Weights of a small GPT-style language model, trained from scratch on English Wikipedia: width 128, attention and MLP in parallel.
Each number is 500 + 25 x the weight over its row's rms, rounded and kept within 0 to 999. Layers, rows and columns count from 0. Numbers have three digits each. The size before them is the row's rms in percent of the matrix's.

# layer 10 attention key, 256x128, rms 0.11, rows 0-213, columns 0-63
084:557512502504497513525516519527475510485483531487504532503526464519540525564471491501522533525469501508459471492515459497489460462486481532488548505525537490493501515533517470513499481512499515
089:510490472537454505478507454499528546449541501501513479491494472516515484503508462471480538485499476486463513483467472492528459470526536476512432537508496494488497482478480545498520461519473484
083:520495475549466505526543479519505507481494486521489500490538503508531484526442474472514475463458484502480478492522486466522513493487510473488510517485502504487485511517482458504471471496482484
079:472490525518481493529473522476479507490520506511462527498487492540543554508480516515516524482468524495469467445490521447484500514486512453511524513514492484526510513528519529449468536530494501
085:508485511508488487450512498512452454490526486500479518475458497440495537495533511526500524498534527497512472515499504545494491469542506507477518448512495505519524470495524506470490507492493521
085:499537478516508498508530519489526503484451502509485490499501543473523519491485458484480474491518505506551494499493462558503492502552493501513471490460545478551463491456490490495498497504532550
092:495505476501543490512468504504503517484515533492522505502516476489505465517514513464457499498529485514468478489425507477529476463524514475473517506484482502467520485493531505496514476520456487
094:545483483528492512498497509485507532496483519478485514477517512513479551530482464516489506504471462496479484541477479470480460500505523499482530486492507497542472521549481546516525489459509568
106:517481502525501542490490478535496475490460536495485496507481487442505506483463492543508502544522482516500497476493504476512481535543515528493493497464512462493509497495471516458485550501492547
124:495514471522443483523539486484504555527497489496485469464514537525499517529550511466535488473520527491513515491499478504506547472492522495503470504473492521515482528480482448506535512508496489
093:462463497518487520471468490525570498536486509515465490540511500506502494499534512526548470501494533574478479503517543521470478502525528514555489486508476491489486486453465507529512475465518474
080:464552443537473475498487512496482470472506507560537503436473529472510492516509534472477500448514455508513490497499491495559500534503507438466497508466508472513491486539518503508491472527480533
097:492506496475505519454503485514522472495525496498562478517505531501516510483506483486495489502559487528501512525479484487521496478474535548496478519508509493497536496496502509512509501464559484
095:498495528517508533513473522460478517477510512546523491495474515499511515529506488498455511485506512488517477529506502504465536497496468520494548528531501470506494527466528463486505500531550493
095:486474496486509475480548522551498502459528484549520464497513549520520528505494468495506537511530478451535535468466509477452493540458494497491483448510521489462502507474512477506526459512486508
097:508517468527482493524484522518496496498504458456486491494479509503493500479528495509527534456546525502510506495544487510460509468479550495503522474482518513516529498521517487473512530514502445
098:500457496524492550538505482530455484479509499485513485502472499534519487490492512468509517486490508471551515499518461484521486519546496479494506455515474534522534555510495510519528499501497513
091:515539501547514498497481552509508502503473546489512472486511494501581499524455493487550508478495519473490477501450499479519520511467474495480473527489457509476494458513489467477502531485527495
090:498488517498531482510462476485451470512531501497518499511487502439485491523520473459483524515538483493522480514491502528476475482485517504496494482491491516543532468497535460496546495511527522
085:524494491498550497501465568533504516495488511538509522533498507491490486522483491503518486483513540503478504463523504539533540554571504522531531473459462502463514500455495482491510518535500503
087:561499494504496482542532484510532479526557482526490521486502463555496480505491524468479525552459507497499492514506459530467482489558493486515522515468494527505487467449542443527499509457485499
094:473470433507515504493487475499485499459501529463505522456496485558462492503517510477507491477470518497498515529506549502530495506512481523517471533521487541498553502508556523546487544521557470
095:472523510439518485503530530540504473450495512545467451532527520446474487486505480459490506510486538495472521524516505469457481529485476499507512478512485539512473527505530480529514489523527474
087:532506494554469460511522483485477442497539516481495497461493507496479536488498515474469529471528506493465528472455521534511482462498497538477517488510501501474469483492454473501508471507461488
074:470542516540493492460476520518504505467526549496461471456514477475470471478539529447488535491541521537508482510469480513499506541442495517499469518526478503514530448503489509522547536472451524
074:512501510464538465480543499492532479521468465520494545516485510463483500548550505514479455497532529474553487561479524519516491501521498518485504496510516517487491490474501485459516500508457479
077:507513491523491503526521518557531539484521491480479498505534514474439489510513530528525494510471491487496488480493485476496502496544469478479525494536464511479500502458520515488506519515492485
079:477496534512503517507473458506502503484516524473497493487520456432493489452522483488536554526470474482482488455469500499524521510497516531509483496497465542456513515529494479524531513486503474
090:476483510514479544512447527518527502534473493519473518453512523525526561514459494482540490501432476507512515510515542475532493476485493507529517491529496484511504498508501529509520558500522508
088:522517508530513465514495484521518495505512533533525497440491498518537526511480496506478506499444510540492460493479493426494485488521501514490509483484513534509490521527513504515500486493491517
081:524513501471454448505497504502505501515536503433510510507505507505490511488511508501497534511537519487535499490492537497505508538509518524505506493515490533498502523498511453548481471518520457
084:501544505470470503479525462511484504503503496500534507512508502518496527475492505517497476515524506509480517490511502528490566497497475477501517498486479481508535496515480464507529515481535468
098:530466486497546500446512539506527476545497491470486446472479513499496481538534482511492502560518470481503449525471500517455487516514510528497503527491476514518466502530516521527518498520473512
090:495528461510519444479521492504510544511510538532446484520490512514454469505518516504515476459503515540471480504477500499495517500480516513520514534536545496526502517460444503476509491502482506
102:511506488521481524515530492455534478516475549501524485550511549507473498480551466473461470491538493488502474541515452510493471502456508499505519514493516515518487541490507526514499525493528509
109:529492507517467525507503489536507500517498464518538503537488526542523505517508518489441500486486532484482515481541527486505507526488466483467579522493506525549503528537496501502475522521502489
092:466499504491501479513483522492537525490524506495491559486522515477512497479469510479525458475498485499507465501491485502481490511542507480507545524540487468535469507532539552516506526512483512
097:479470489499441553495450476496498493496515472517509516483491470552514494526498500498487470542488478493508523496497530495524484531513470477488466496501494477444519506495529537486513476484471485
095:491520523534497534493503537476444514494505464475511479474471508499496532500528487496493494489522519476534495544493517523504488522493491470466459471485513514471473512524467492507487515512501500
102:497491452571529484513476548489530503544517507497523487483498519476512493492504508478521525483514527498485522492502490523527525486567556486484493474499505491540460559517495497504508459473525468
095:547489487520519515516492555470470455524521505512509472469588489503512483523520496498529474500466478516513501519529476495513506538546492516525534494501520501503481502492510484493477501470498471
105:542446523514458454473548506475531492522545486513522528526485517531485531505479482556485480514498512557487517499521518493475506475540539508471512502536522526479478509515518531473498491486485511
089:519521496469506524505505512527475503486519485481489484519514466525529514521536507497482542469486519504510502465482501474476510551500474463527518494511530474448481504469458510503507495500511473
100:506495488489491528499523499476462535483484506477506432448478490484487499503544557525478485476471474491511537506503455478477523532500487512472513478496497487507502503501559480467520467498517513
096:461557519523533473534503488460500504485464511512491517508517512461517459484455503489468507447482530479512495467505490520508506465538500531521544499506496496486508525493531527483513509505448463
087:533532496512437484497491509444430464470510523500500453511523488473513475522463480505519538513508477507541493458514492491466472505461495471459506476532516497470492507565461511539529528496496506
092:514476459505485515521508570465488504477553472500507534573482493532470479508525478463441492498521486484515472518492485501502558509469507477505509505525479507478494494511490516479489489533502543
092:510547491498481513509500511510471494478509477514476518478526477476524484526536506467460525488479523471541531499525508472502492500482539574454491468505491478531533497500513519473499487519466508
094:508537489495530514508480525500435490533503524504491449486521475503483473514517535520504522527527523494489544545528523511513491513543482442458525514461522458482551480498542527471466511538517539
116:462495450512499527495488520515496496494526475453466455499519501488464481512513550486476566471532515474497524426513495444488511529511499488481519461483536520465504491505524502535482505513457528
098:476525453512492536478505493521503496520521539478524467543503509463452494496494495502506504466535490475512501478520487506504506510505537472488526450466486466498531509528496457492540565498490500
097:508528480499540507543509503499504511500494469516504489527461470514483513478480508501517481482518483511484470488470462516431525491462500502487510482490497522486523525511522475485483476520444527
089:493490528506487491529521502512457520512469511483459552484539491496481539496530494520552502494493498512520523435535477527495526490505528485501508510513490447488481492477441501467483454452500476
103:496487495479553487499532551502527490558465527537486501532500484535500486504487490511498453504494508534449511517498480568483472506493501500527498497477527484531538464476475493466484538521473460
096:532508507522534512495527452494493510474487521549502544520520473512531481498501540486515486476484522491501526487500473497505471514510528532502457508545479491491492504496468547444502512529554512
098:496511502460461495546482516571427523512484483503493529512526517456484531496480511521513500551501497505521492530497495513481481522517491490527487480482472517496498473476510519510513517474487517
099:502508512533518534448497492472491525441496475545457494474495526487509503470509490537517505490527516551475481522521497542536491506509473516453477501510468476438504486471518497525473479495518564
095:506496496481512531494475508499528497509501485522550522505477494460515541470519486468501495559484526489477505484536499495459458456514492508508495496492541563485499468514493477496493513498494506
086:507508550539479494533517494496521539441510460503502479523458463523482534497485491509471498520552532444502549478473511506495518508522473521482500449497488525515492494513475490466533477506470543
095:508497496492520498447524524503420503502540543480484467534530500503549527494487516495501491513500536464486505492475484558463480478486490482482497517494489505486476495456497516468470504482503544
095:499475478496468534495484482471509523479522498447516534457566496495507512524449543519512492485494499447500525483487502486500498501515490500492514486445483520489518508517533509513559535529469454
098:488531492495479465492518505533551513475537521484482501495447518491472477535486511521490527506514485523503480503485499473476565452571489487478474523526535506488525505519518516497503550461461486
083:499515518536453493485539483548475486503535475482510455523475528466528462502518540483498495455524468500483494468513479493483483503502495494463487497491507503518515514487488461515495497490508437
098:498483528533535504490476478551533478508478507519513505513495467544507537458440478528494486546484477497510529512466516471531516476531527472478500532488490511475472443481459503492475478476481488
113:506472493462509502527508542479463502489501455466502511503485487498544494502505495503484505499474500506532509499549495506465544507528521517532514478487487527505449488489494494500478530554480548
083:490479482520498540518471499511482517489496492461492517463495505550567447525491507503479501499500534523514514508494450479503483476508530505457504515525498497465525508475458504512472456519475527
079:447488469498474494506512491532511489529490522519536459486478512545456458546443498527478536520474491514482505495455509500560484544460476524494511521493513452517499512481523497488479492496513450
085:520496525466516474522520508496475477477528511501488544502475528537490509520480514498478471490522452514469522497524519547526517537523520505463512488461517503489486471509541539492510518493555536
091:466539508517484509510509483488486448491472510553509455503447485489522459494484503485498488521519471487455510529509502501507504537479470502487496512465530496441531502529507518501476485488481493
094:493493487513525496484513509500470458541492477530485476476506484508484498490530530519525478549466530532492471532475509516507496554545530480523479497514525506486493496504519558494552488515514487
105:475529529460510496510534489501502514538484529519508525489550504517465515468511477479486447472499503516511491486509568557525522491478499489540483510480485498505492508541506501528549498484481453
086:539496467525528449461539476488521526493484524474480476490493505468485517523504516511489439510539528449472492486485525447512500521476520506507468476483530531471520481509520513485481472465512512
096:530520496487527495536532465530485520498506480567523514515501483501493505511468511472519507487518510534520508513540547487452502517499467498507484431479514503483484565503514476536489569468510450
099:523522501488507534470537513472495492495459499508470520549499493510510500478519469513505472460492490499542543521528487501455569489514540474513500475514543516482480569488484492533543522487536520
100:554495501499482483549559537494498507523514509490452517502524513528491524497511445517488485519503519474487470559510496512506530481491498474497470494445516517502529508465554553532463529499497530
094:508489477473512494467529484487528494513513539490531486511493535493531491495526513509459462471538470487482481511542551486535513492517466479480525529491506519567561469455498516506471457452555491
091:463519514497485502510495520541519510481504503530510413526471532464537502504488501489506540505496501494456546490462455478511523496480480490444527476507502510497483479485487452498479470517502504
091:508500535495537482453504537540512485486487543516497523507528496545450505517492537512550483496476559483475510522493481489480506477494494494455529524500544490462533482519487532479486507470507518
095:519502529510492473533498514457476458506535559486500482540516506494502488513443492477494486507503529494509504520482452559466499547501493447483530489492438472518514477472476462537497496506482517
091:484491523457494560495494540466491511499509494574487500504459483546453474484468489532499508513518471507490489552491432526498541501489520531497511539502501526497521526487516534503475498534525509
101:448492447533542511456466524559465493477506499514506498489489480449507530529479493475576494486484527460542480470528525485525508542524471489513475493464496497497461478514509513495517516499522529
089:508495508417441467511467494528419515489530518471509512453471565504489487498498493495504488490521495522471513504506504515476498498473511480492501515503466477536512518482474533497541507484496506
095:507499498463511508489501499513484507522515495493530450453550533511523531544460514490517509566505481511525488530487513489510487494472491477526508511477515517483519510486507507493501514487550476
098:512512477504522486499570455502488529507533491487521503564485517506542464511532478483531489548538524525512478486540491512481434527479464510498469494531497466473521517488532471547489498502544473
084:523546484527503490508497485462510501459492554519548479479426531482534517487503495477505480501517505540498539491504489473510544508511496468484456536587522472471511463494486473476491492484479527
088:490520488497514523493482487512463425455529510489519520512502508508542505496477491542505488543457496507466495541514504456488483452527516520502455516461489522514483494511514488493509468435504535
092:483492533509533494499473520470495492483463481437502465499494465485474498497490516494470517527560485479509529474537462490513495487497513499523505448516503511496497510489523520464494528476485491
085:504497495490485464517538538539479486501505533453510481506479483525510500509502532516534520488524493542503521535509489474515504471511534499505539466529489535543472529491475486491496510461492508
070:482497495503492480481485491485464525494499485463493513483501542494513507484485508544482532476485465481467497462536514522540495499466478512512536475460475454495530477524512490490483505449522536
086:522447528507497508510469455444545519517471533480484474516514510490486498495499471484489482509515499503512488492491568514527474476496464468507494470507539504519499515528461466483527524531496498
080:525499482464512513510546486519463490476474518477530541526499502511489561537541492467482479548469510520518487505521510520455558463535478502501535492492468499525467547521514521525493514554504527
084:473510477508520493496491440491497534511508508541510500485502501534473447486499478483507504501486522483457486474513498475465495465467452511490449545541472491482527473545472481491504509460520462
086:511508491470482495467474477483508526498521470523508484479482534501484487503484478531516479526463531489490475518482507499486529434525564529517478522486492492487492492468512558508494481552463536
094:467468501504490529467529444448526520486487511502494496461510518486498516481501509492544502484504470472507483482478519491543463535494506487449467533514510473475462526465495525526514497485571493
092:519493499481530498525483519517454555466521531523481498523491508518523478454513493536484485513480538494496489477495523514462534470542513508514476476517523534487526506498489493495507503523564537
099:470523522516503492464495523540508503517512515493525477511511519522504457502515523496487529470538538495484457500446570505526492484487508520497515497482468508500523485471511496563473489516492461
097:497507488513469469516478525500530502482486474515489540494540508514451537466484506547492468474456575541543533535508528517494517533516504447563520505478512484527500480519502539479465535498501448
089:525521515547492521556529516474534510476516507513488478485510501512511522506564488509508499524500521518478503524517512495498498464474531476504516513472505502530507566489508520507509486510481495
099:557497489487480465490515546504510527488489507534546552497521524511541503535506456501456503502487491561511553550469529481489508534548492523491520472502503524483502491509497520507523536474445513
081:519510476529513508442497520461492540490443517467434504487490495508540509522491511507496462537509512483526522438439507509487487465502537508524513522463524522508497512460535475480486504497466532
092:545488484484527459480509529470454459507487493520526550490498485498503499505526523472477474528533498522566477484497508485520517469508518499519504536526546526504499525472481488525499491514503499
089:513465490533522492551509513463481551454520448474504513511497465464463501527546532498486515505515451529496508544493523546473546516452434507478523503465528490513501501515465476504501497516495484
088:488479530456510561474496520474477479528489524512482493500526498515496492475521492464489492518474487503537536449508535500526508503481471502501523489486531526488515449519461523474478511489513468
089:500523512498483471530496511507470535487485496510498498559515510520519481486475503498504480490470506525530459510475502473529513453484500499472526515449543523517505572526506517495532510516502483
092:513512535507468508504535511528444447445473485497498530517552516480492495526483542519502497499527486466490494507483458513502516530476506493493476498512531481521502506516552469493538517480485513
096:537522520457525479473522485487485511494488486494514466460526466460524470474486483549535470517513516523524513510478509484517516481491465468489548511546493439498491475537500497496497504498509505
092:464572548520519517450521481500484496439501474532495521518483511505517462517514456437471513507534516469536507546474498515492493509521533495520480457497511492493480467484469539509508499519478521
098:560551463510506460486498513522514495510513518515470532493507476518516457510455501481485501483467477535479494515499490496502487463481556505454495520532511496460485516506481493484476512496542486
094:518483496479500485494499489473503505511504509493509487503485452536531528488525506556526475483473525486523486486490468513513500474475501520475506451505462500566480513449519534505539458507511516
100:502493501479474530459470498465486480467485514490470504492525497483530490511540510522499526478551511490506481502470489496553547505501482535521504483503456548495520478514501498532517463473490467
096:503457531516507506494486461464531512503494499495486461498499491498496536488541501478495537496545492529461489516511522497561473515521488486484496534530534481500493516514517498544513518536498519
092:508510513506531497506494472507473461492507496500503524553515515455478557450498447490462518488501508473505483513507534494527472525466513490480528531535485550509490534529543509504502498491487542
088:505500520486508441479526460505463478561498516477487498475483493515472499513496480522498500542493467447518495500472511497516527513463524524512458434461474510513489480501506468483512528521487501
097:491519535513490469502536482484544517491474497558492499457498485481535527513508444524489466488509516504575492520501490491460499526468521476468474537527513496476525527463511492475502464497502439
098:477504508491487492520517500501505456534461468513480510498487501503465518467457467520473544490542479509475480450486469496542542458512510484464514490471516503478465544447506469512506534467530501
088:483533484466516476511502512507505541539512530481475532495490512475527499493530534536471501529500506528484500477469473454483478500503491546516510480474540485542482511496542509491472515447471496
088:463515496463521490498475500491478506484482509509514539473497472553562528559528497504493514495488547520518484470512522513460493493559485469505517482525507511520479467525477488492506514531515529
094:465494491449514472544499491502497517535479486538475488525452507471518489465511518491474534446485536459522494496503505487483502502466501458486432467495481455506545493508497489494463506484547491
083:553508514525459475503530538498500524475475544494499533513497553472514479545521465468505500527484519522502510487544544471483504505462542530513516433480503465520497520502512548537489455478508497
090:529438495539508499562500537463506561520523481448503494530480517530511494522510535519475502438486508507525478506535520498507492545491517501489503500533476523476525539512498485507513516493476518
092:532503483461508466482536498430489511549441508490512469539517517504479534482513461479486488478483528507453475490506483510490510470491472538505492520494496449504489512482488486475509476479488525
090:535530516492541525498500476552526497522477524463504498508525488513503498522511512497514509502496497505470506494518458512504534500500472423497514506462493505522538494518480480491514458505500511
087:483527513497487498539470455479476490511442470513511541496529491473477465539474503495487470506516495530495534513487522483513476497509517542524497505506504513519501515492538511492498485483530480
089:494543507473508458478499490495481504484462530474476516503504493512450471474509472500459481506497496507492495560505520489463490465500475517436517480489510515514490494498520468498469512534494489
085:489495475474482498517474477528491491515546437512495463521551537527501484520492488501459487500490480511537508497526483478529517519469534482484513510550500527484501507472464513474485505517492509
093:485510498524477508506534521488465495520523507515498503467477454501498508487506489493435552504511500498478495530490531515511503445478482492484493486537509510484519532474501509494538492532525511
089:510495499523472489507482483514499478503540503531486487486502465516502511505464523476436490499531488462493446516474489490503495534468469521489534515525496450551501503526475489511463450432526525
090:500533498549492490458486475485511528492522462445508449479482489563513463533488495467478493520532518480495518485511483508507481494472517482446508542507523500556519499491485465456500467483515508
082:507513497507503470528490562570513559492502502463482504481505490484477509526431519496500559478525504477509527478509512486503510525489513493497506448503472470490515476482469507537453499471510508
078:506452506514501466510481524527515560483495491548477496503536509503513484519479510470509551512522505503474489450492530504495491543485517488481521498515431493483541474497478558518477523464500512
089:517525473414475472495498535524475481482476502495497528492477498537491522449551485506489503498503514514523499565491479501479486484469503495509509529446475483503461516506531457496496479490537526
079:478514552508497517472455513475493528484508499460453512486499506466468504523479526514482496499512532540513513506477496538474467501461497478460486449516477516506529506471481530484520522509493543
106:460513499511482500551508512538528569531538499512509524489517512543497507526463554490517549504487516469469528504458488508514495496500512493481513517460482499494496508480502550579489501514471506
084:531435489551497480509469502504544478450508517495470525503501492463497490508498495453488503494494523490541511532533521484475510487507475483488478468463493523409496483467490494503461500487457502
089:504501549525514492522464498520479513509549482505471503473462514489475506531503545511502535449493502458485535502486531517497518490518519504496492467474500501461500511451483525567531478504469536
105:538493480571502516502547502453525475528460489525482489476529513535472508515523474511500469507508535540476512474480498505511543497491516501531506491483502526515478506501444494499473543530526459
096:502475482501517511468497473525472479499446461519493514503483531470524455485511517527497513517557443510507518496512489510510460554480450493497511507490473443475505476480524497484534498498530454
115:465471479498531496486502484534528464502463490529524551507455446532476491513506509514538508495508491508543495506489501496509509500491532481505492512462459505406554550484514475513522483488522524
112:484511539496545474531488492493519525466500506518492491519500455456461519501459471509564513467481520474518500484478525485501516551504498489496525468489473514486522499505469482471486520467518521
125:501484472531489469548534487487513532479486508489473482498514505519493426514526493505514507508480518511497508532497532531507494536490451522437519524513510567491515489474496485475478548532510494
119:493506528527525509512510485492502515545499512543521501525531491525461473475535497519515447523516568507488503496478530477505508533465501468471505496487471516505497502511450498511456500486514511
113:493483508505510476468544508477526510470498475512485488489523519509512527545530468486490485555470463482480507505480495523491491589511483508513508480522434506543510474524498501540529534473560533
114:531492478517471523488456499487513485526519487508500500500549493480513493437532523494507482508485549454463490515448513491482532527512441502519535550506507498475530500534521511528526498507491504
123:512492495485498523458514512483511484529489545500514436499516548510500526538506495450497548494540558494496481469529463526481475464522490479521481523553482478505489505545478478469475488514539518
115:498537482491567466492481495511495539521462533529470487505520493478493479511515498449534478547515473491489513523460565477512490484524507562467495503503502522541471507498504526482533476530530489
130:506507511504439482524469516522458448473488489501466529498480503536465494531480519512541513506531503467505526501525490502540516575495482479538478529467471523503497502551502439508488519519521504
113:515488495491490461499464513483458473538485491494509538501519512456494505572490468527542509479500513511511478510531526483450465469520523493482484479543486512477465509475500522539487520509545482
116:520504472515534492447506528482493516518459470503522486476491487497500522493475517497450524532453527529480526518498489472480488491468521494496446506452456498468517438498514494491479473532447538
115:480496534474537458502495488536538517500487468516480519505513484518494532479469488500479496523498483490504525514479519486488529500509487486518500516464531537481493429529456506512506504496463492
120:506500553498492518502513502508489508511496511513457501438477536462500476484468484500510494535482542506513524489485499458502463474503507530468481537521482483466478457487502527498480510492531522
112:497505491433495485501513480473480501483515506535482542557473479491538515530484462503521470464499514513486447544450475500508484521537473519487510536498473501479500555461500532478464475534492520
119:512510534515486484498482498440501477484472472478477472528503532496522536504519483514503491431485570477481484485508491527505511493493551501482496514505533498495482499512452533507501491507531488
070:512521527480478481536554485536515484495500499455474517518517506498501517459528476494443514553503506512543470505530488476517543540497487475499543535566524483517491538527543478489489448500516507
076:510473523506484512485529510486532517496484467508465530550516512521502519491510446461509506529510514519488539504483491497513491523488459494490515501479483491507487496509509512457453474540504467
073:500467507536508510493493482469429491507452486542494535482485484493458521508523444525506476525515504520529536505494521524496479482522493486518483542496457507456521532538477503556476506518526444
084:496485525538493548473503522483473519490527496478458523461458530465451482500520461506500515480513520511479495502503486565502476523460487483471443465489549533487457481493537505513498533502512535
084:496515481508506494473498502565523518462496488468501527447528520514523509522519491535484514483462523487490511489503459454487502555513544509478484455494481516536463531483510531465484537463509469
104:495524460502505479521496536503452511505484489472507478527475493526495480499479554493527512514509511449492474529472507516459485499495514517536517529489488484442511471502490504524516519507495541
095:467496491481485487511460490502526461459517501510483490452490479515459543453530500510545542503518502495538519509488503496506487505514500496514506492474488486475490487462506504490536489479504522
098:465482519467503481452509477536535496481467490501479500538505521536526496541513476519500464496473473471508431470574485511491486470503456487474439507549485478522494478511464472500470512462495504
117:533510483492482513491567519508490514513479478507533486519520533490465502525545481492522497510514538524519529486447486505491538489474519486525522539474472494503473555487469462506476525489525475
128:471488517455516456469455475514493480458494480508475504513466501503489546510478525503513539515503469489540491495482536503484483560528481468492482499521485488487531505516495534503475487467487578
124:520464501532491523502519447505499455510459485515547522485508491474500482489524467521540472474504459507553509492524495505521510506480474498515522502520475529498503532542497456459521556505499459
125:494526492493512453509465523504488498446536492490519512515467490489529480476471518484492484525488516510525485488489510504496498445510535502546454496498470463459533497574454458492505541485460508
116:540498498492506490499481547498440523492529499490498505539557527469523488510467450502476526471468551518471523478513471517441500525481534514495494472506497451548522496464470492471522513510517490
129:480524517457504491501504505510528481457492508503489509477497483488487505495506540531470502490488506478514526507494522441511490499507515516494475499496517480472482501482530453464556507511524528
127:489489458478500525534466487540544523488465508498503505484479517476488504494497487479503498517496506494509512477517478487454502483484496484485519544468539533500499506512536462535425464473508490
116:481505484495525473467473468470519550535482484506551547469492443544523510500466472504477524483469560470532517533542478496494484449495537538496475473492518462461506517512491506514503511491502499
105:508485508493500484497494461455522501507558477523516485546481482509494462457518494498525496457503498463495467539517512498458509499531497486505502496543482491498537524489514486528530556521513542
108:479532502460505489504486499510501510502517493501544507542489497516491518486524533495510532503493494489505490504546465478494512463483476485518533526480511467520494464507535522551533485500439511
109:533484464500459551517497501530515561499527530497480496486498507477485521505508461444551525476516521471542512500498462509466491508463541520487526454487461494521529494480503493524532514502429475
118:511519511524482461501566537487532472519491500497505495539476475496493503448482491466472467502489490526502457490489461526462542478488516504514497484548531522470457524476540484495507500463475484
111:463515553518552503503501505506510521506495524495496451530542472513483489525484461516509550478491527543500529515475503488474506485469498513481530470485493493523521480521520499508537464488513554
117:512473546479511544509467507518522533484512458483523535517528506476494497506505471497509468516499541476452491523507506526490544500529462514554464480518463510535501527514491487441474504512499467
107:494489490548452505497487493520465487488509485522524516476529466485485489536502562508508488479487474482461486532502469487482486516518525460541518485476538526525466520518523554482489491484486510
109:466517486505505499464499480546491485507496535431454469469472465455487493520506516510503550495515547468530467505442486472503481538462495520521510494484456484495485497500505496535503507478533517
124:540491484489545556509497521532473441467519500478519454486526487501537471503519508490503572459512502441515497487485461494482513480541517501453486481490520507498489480513473498542529480526479491
111:497504499519465524527497487465499498500536435534490527463471538488490525516475472491502501521541503467503502518450479475529505541518551515494487469539508501501507512460502497519496460531484512
121:521499553483488520497523493509465512531507471502499503527453469508466504459443489536555533534517475521523524544507531529519476507528479478490461476521489519481525423502486459488505495473504518
114:499506515497518535529514529507427537477452476449526498493472511500511506508524519503494508485506505492537465508499478501506495532486517536479506478498503481536542521490506449499509491466467503
129:513491476516511472471532523507456507544490513541518512531478513484562503547461473513492500522489498449498519482543500546536533510519481515481505521480448516470512488506489493521502496494465524
111:529506482475490509505481545486504502502510521472494501500505468510513486456534512501430492486460535507482538463559484447499482526483502508507512502538496498509562487537530493477525483523504452
121:491521516510464485518498497440494503530465520490480494487524466498456507471495473443530533458502472462499516463503489491534505494514497501472528467496496518532503497474517480507495517472473485
120:489526478538459491508525501488481506506511496500462466441556552496473514483465494506525492495514501488477523481501513495499501490518521526480508498507512497481532507425520481517499505488460492
097:539521529522480499507485495483517482484492524539512508462532515500543450483555504471507461465529498486487459531487502521477475497497528496537481516523464510499521520491491499527528508459482503
111:508475496476488502531472465476474497537476486504525475500485513495482498501504500455463469535496491505468516500480494522513472479468510545478486482493513553517522490518544527502492555550506519
122:570510514538528524559484514537503534486502542461539508461521495539487533497519490513475449493491501511469507527477467505537515504507521489489507507481472469450465535527515500483517539496506480
108:470509540522505532520501487574499467494546495479476512494522457464534447465502473508515503525491483507506459499553512506450454530508538513500461495481519482462542514482474497487493495543533484
114:498508482544521486512513508495470496517518498456468483530506518489481504518539493468500531502542489526492505428482502486544526540504511485474497441523493537464556509462534489525519473502505536
106:478473495504541510496501506488482524537494493457533518508514501528483440497450516480512496477534513524483499491460525503488525463522499458465495473500504508569526521524516522531529496473554518
110:513485489506463459527506460507481521514501516538544503502548516513480520498529483513465516497491505504501495495522466454495518527511492492498491478471434475486455513487475508448505468475455528
128:515446534534522487496452522491545477487455508530444514513548461535485499521482520522496529495500517527473502527495501533530496484445464516498487529518487507497509496479468503515477524458516504
074:456549506519473474547461487487482518489510521517535471515508525531523524500484538494500530521518467486501517536447492579530531488533504498531464505548512478501498476479469532482516514497510466
084:552490558528526516463504514485492517488515510506475500497537513518492503539479516524500503498522480469487495506493448444516475486451504508488531501505513527527528521509470507492501444464484504
079:524476490518507488494531503534542527511487509516513499509500551501486498533541461468511510511526528510520487475524492516517533489504463471435521474498515494499492537506500452511425516489494460
089:481518528500495499463513511510487504521499498499513497495488479514497497480504517538504529483498499500497475543478477468539541509520495512519513472493517538504529482495496494525521490484456525
095:526515521525519511483533503484502473499473498479513548498475506462485440541502422472520490535519519488535476518516497466476518549490471503447518507476506512498508530518430472483443479498527479
090:477516535512549524508519501501462469500495492524533453508490510524521509549501468492510464481514517501544525515479481507513531547497467498470506492457524513505518504508527467505458472482452469
107:459485575504499530522507468472529529463483526505514461515436472555507495469494488527526521513497458447504483528502511544483436502490527504512461469531467487476502517504481491476530498480549511
104:503492489501483487457477517522492473537464502510505521486517476451465507539519481513482486512532560518492542454482549532519521477509502521488511515483504480499495450489516533473459516511468458
101:483522496475446485462475491461452496515533479507468483491479474545518495499514511492488493539490516505492470500473505495568505535518468541446505513505464518522496474515522506489529462506478516
135:441527511467505515496461460542523493460503500517472500486468494521502511489477523530501547480460462488494510476499519512514503505521545511505485497500510480508488471478555510495504481513468547
125:509498483500508507495458534526515488497497487490476522522500457501481512518524533505471493500550515533493501485452503499506514532467446474494493477503472526491547489489501489516482547513564504
100:481534544469489493546520502514447510459496499487490534526537568496492487478457476543494467520490505497476508513512464487514493498511507481476510503504497482535488495504457444521522512539466465
100:497534528478483487507511520501486461505501540444489515520509495476480452498470512505478518469475505511528515500477460481448492494524511498450555497482510519512485574481466502510504550482499481
102:503507464521490476504490517454469519519471527503518507538508485549487553506550451506487519489534472501465493497523484529507532479547537507498495446457498517496507524498482530507501489523540496
101:480546492507469500496477490518480515490513497529499540521514514483535442493478469505510510524516482470517528501575512453489483523479508519502515480451510483506511507545529532487494546463490485
104:506539495485530493461516507512463539505536520533565517495485515533510485499503480480523503539491501510516539529520495500495532468494486493507496495476465512511535514521467525485496509508481495
102:495503505488488464525477525531526543513553483538472498504505478532491534459508480538487499475509486495481483491476480508459494471506490460548502509480489510515477469465473511528513509499484500
102:486468460484503497483478527492485491567514513548490546507472453492490440494465448466465471512469505523489507500491478507500518538485460549495512517499495498497520517516488515461479521528476540
103:538510484536439514476490519514541480478502491506482475505472506521561510509480491527470516470512513471485494500514494550476494484497505552458453540504481493463480471512487503500519484491510500
111:536480427499482480525508525519488500525476517526520519472502479503482536533511522515472500542490508514473513516499480499536467526501461490523538520467511476488473468525480483495551488488485517
106:524482519493489529548451528523527536506508514481468502519505490504496493415451524487499467488481449524481502521552548482487490490466461520546468490496524508538497496523531518483505490502492461
107:497478505485506486499514501438499516574473495447465566463479462472488467508499458525509520509494535503533468482471511501503470498482488528518479475529495532480464513518476496512486515502490477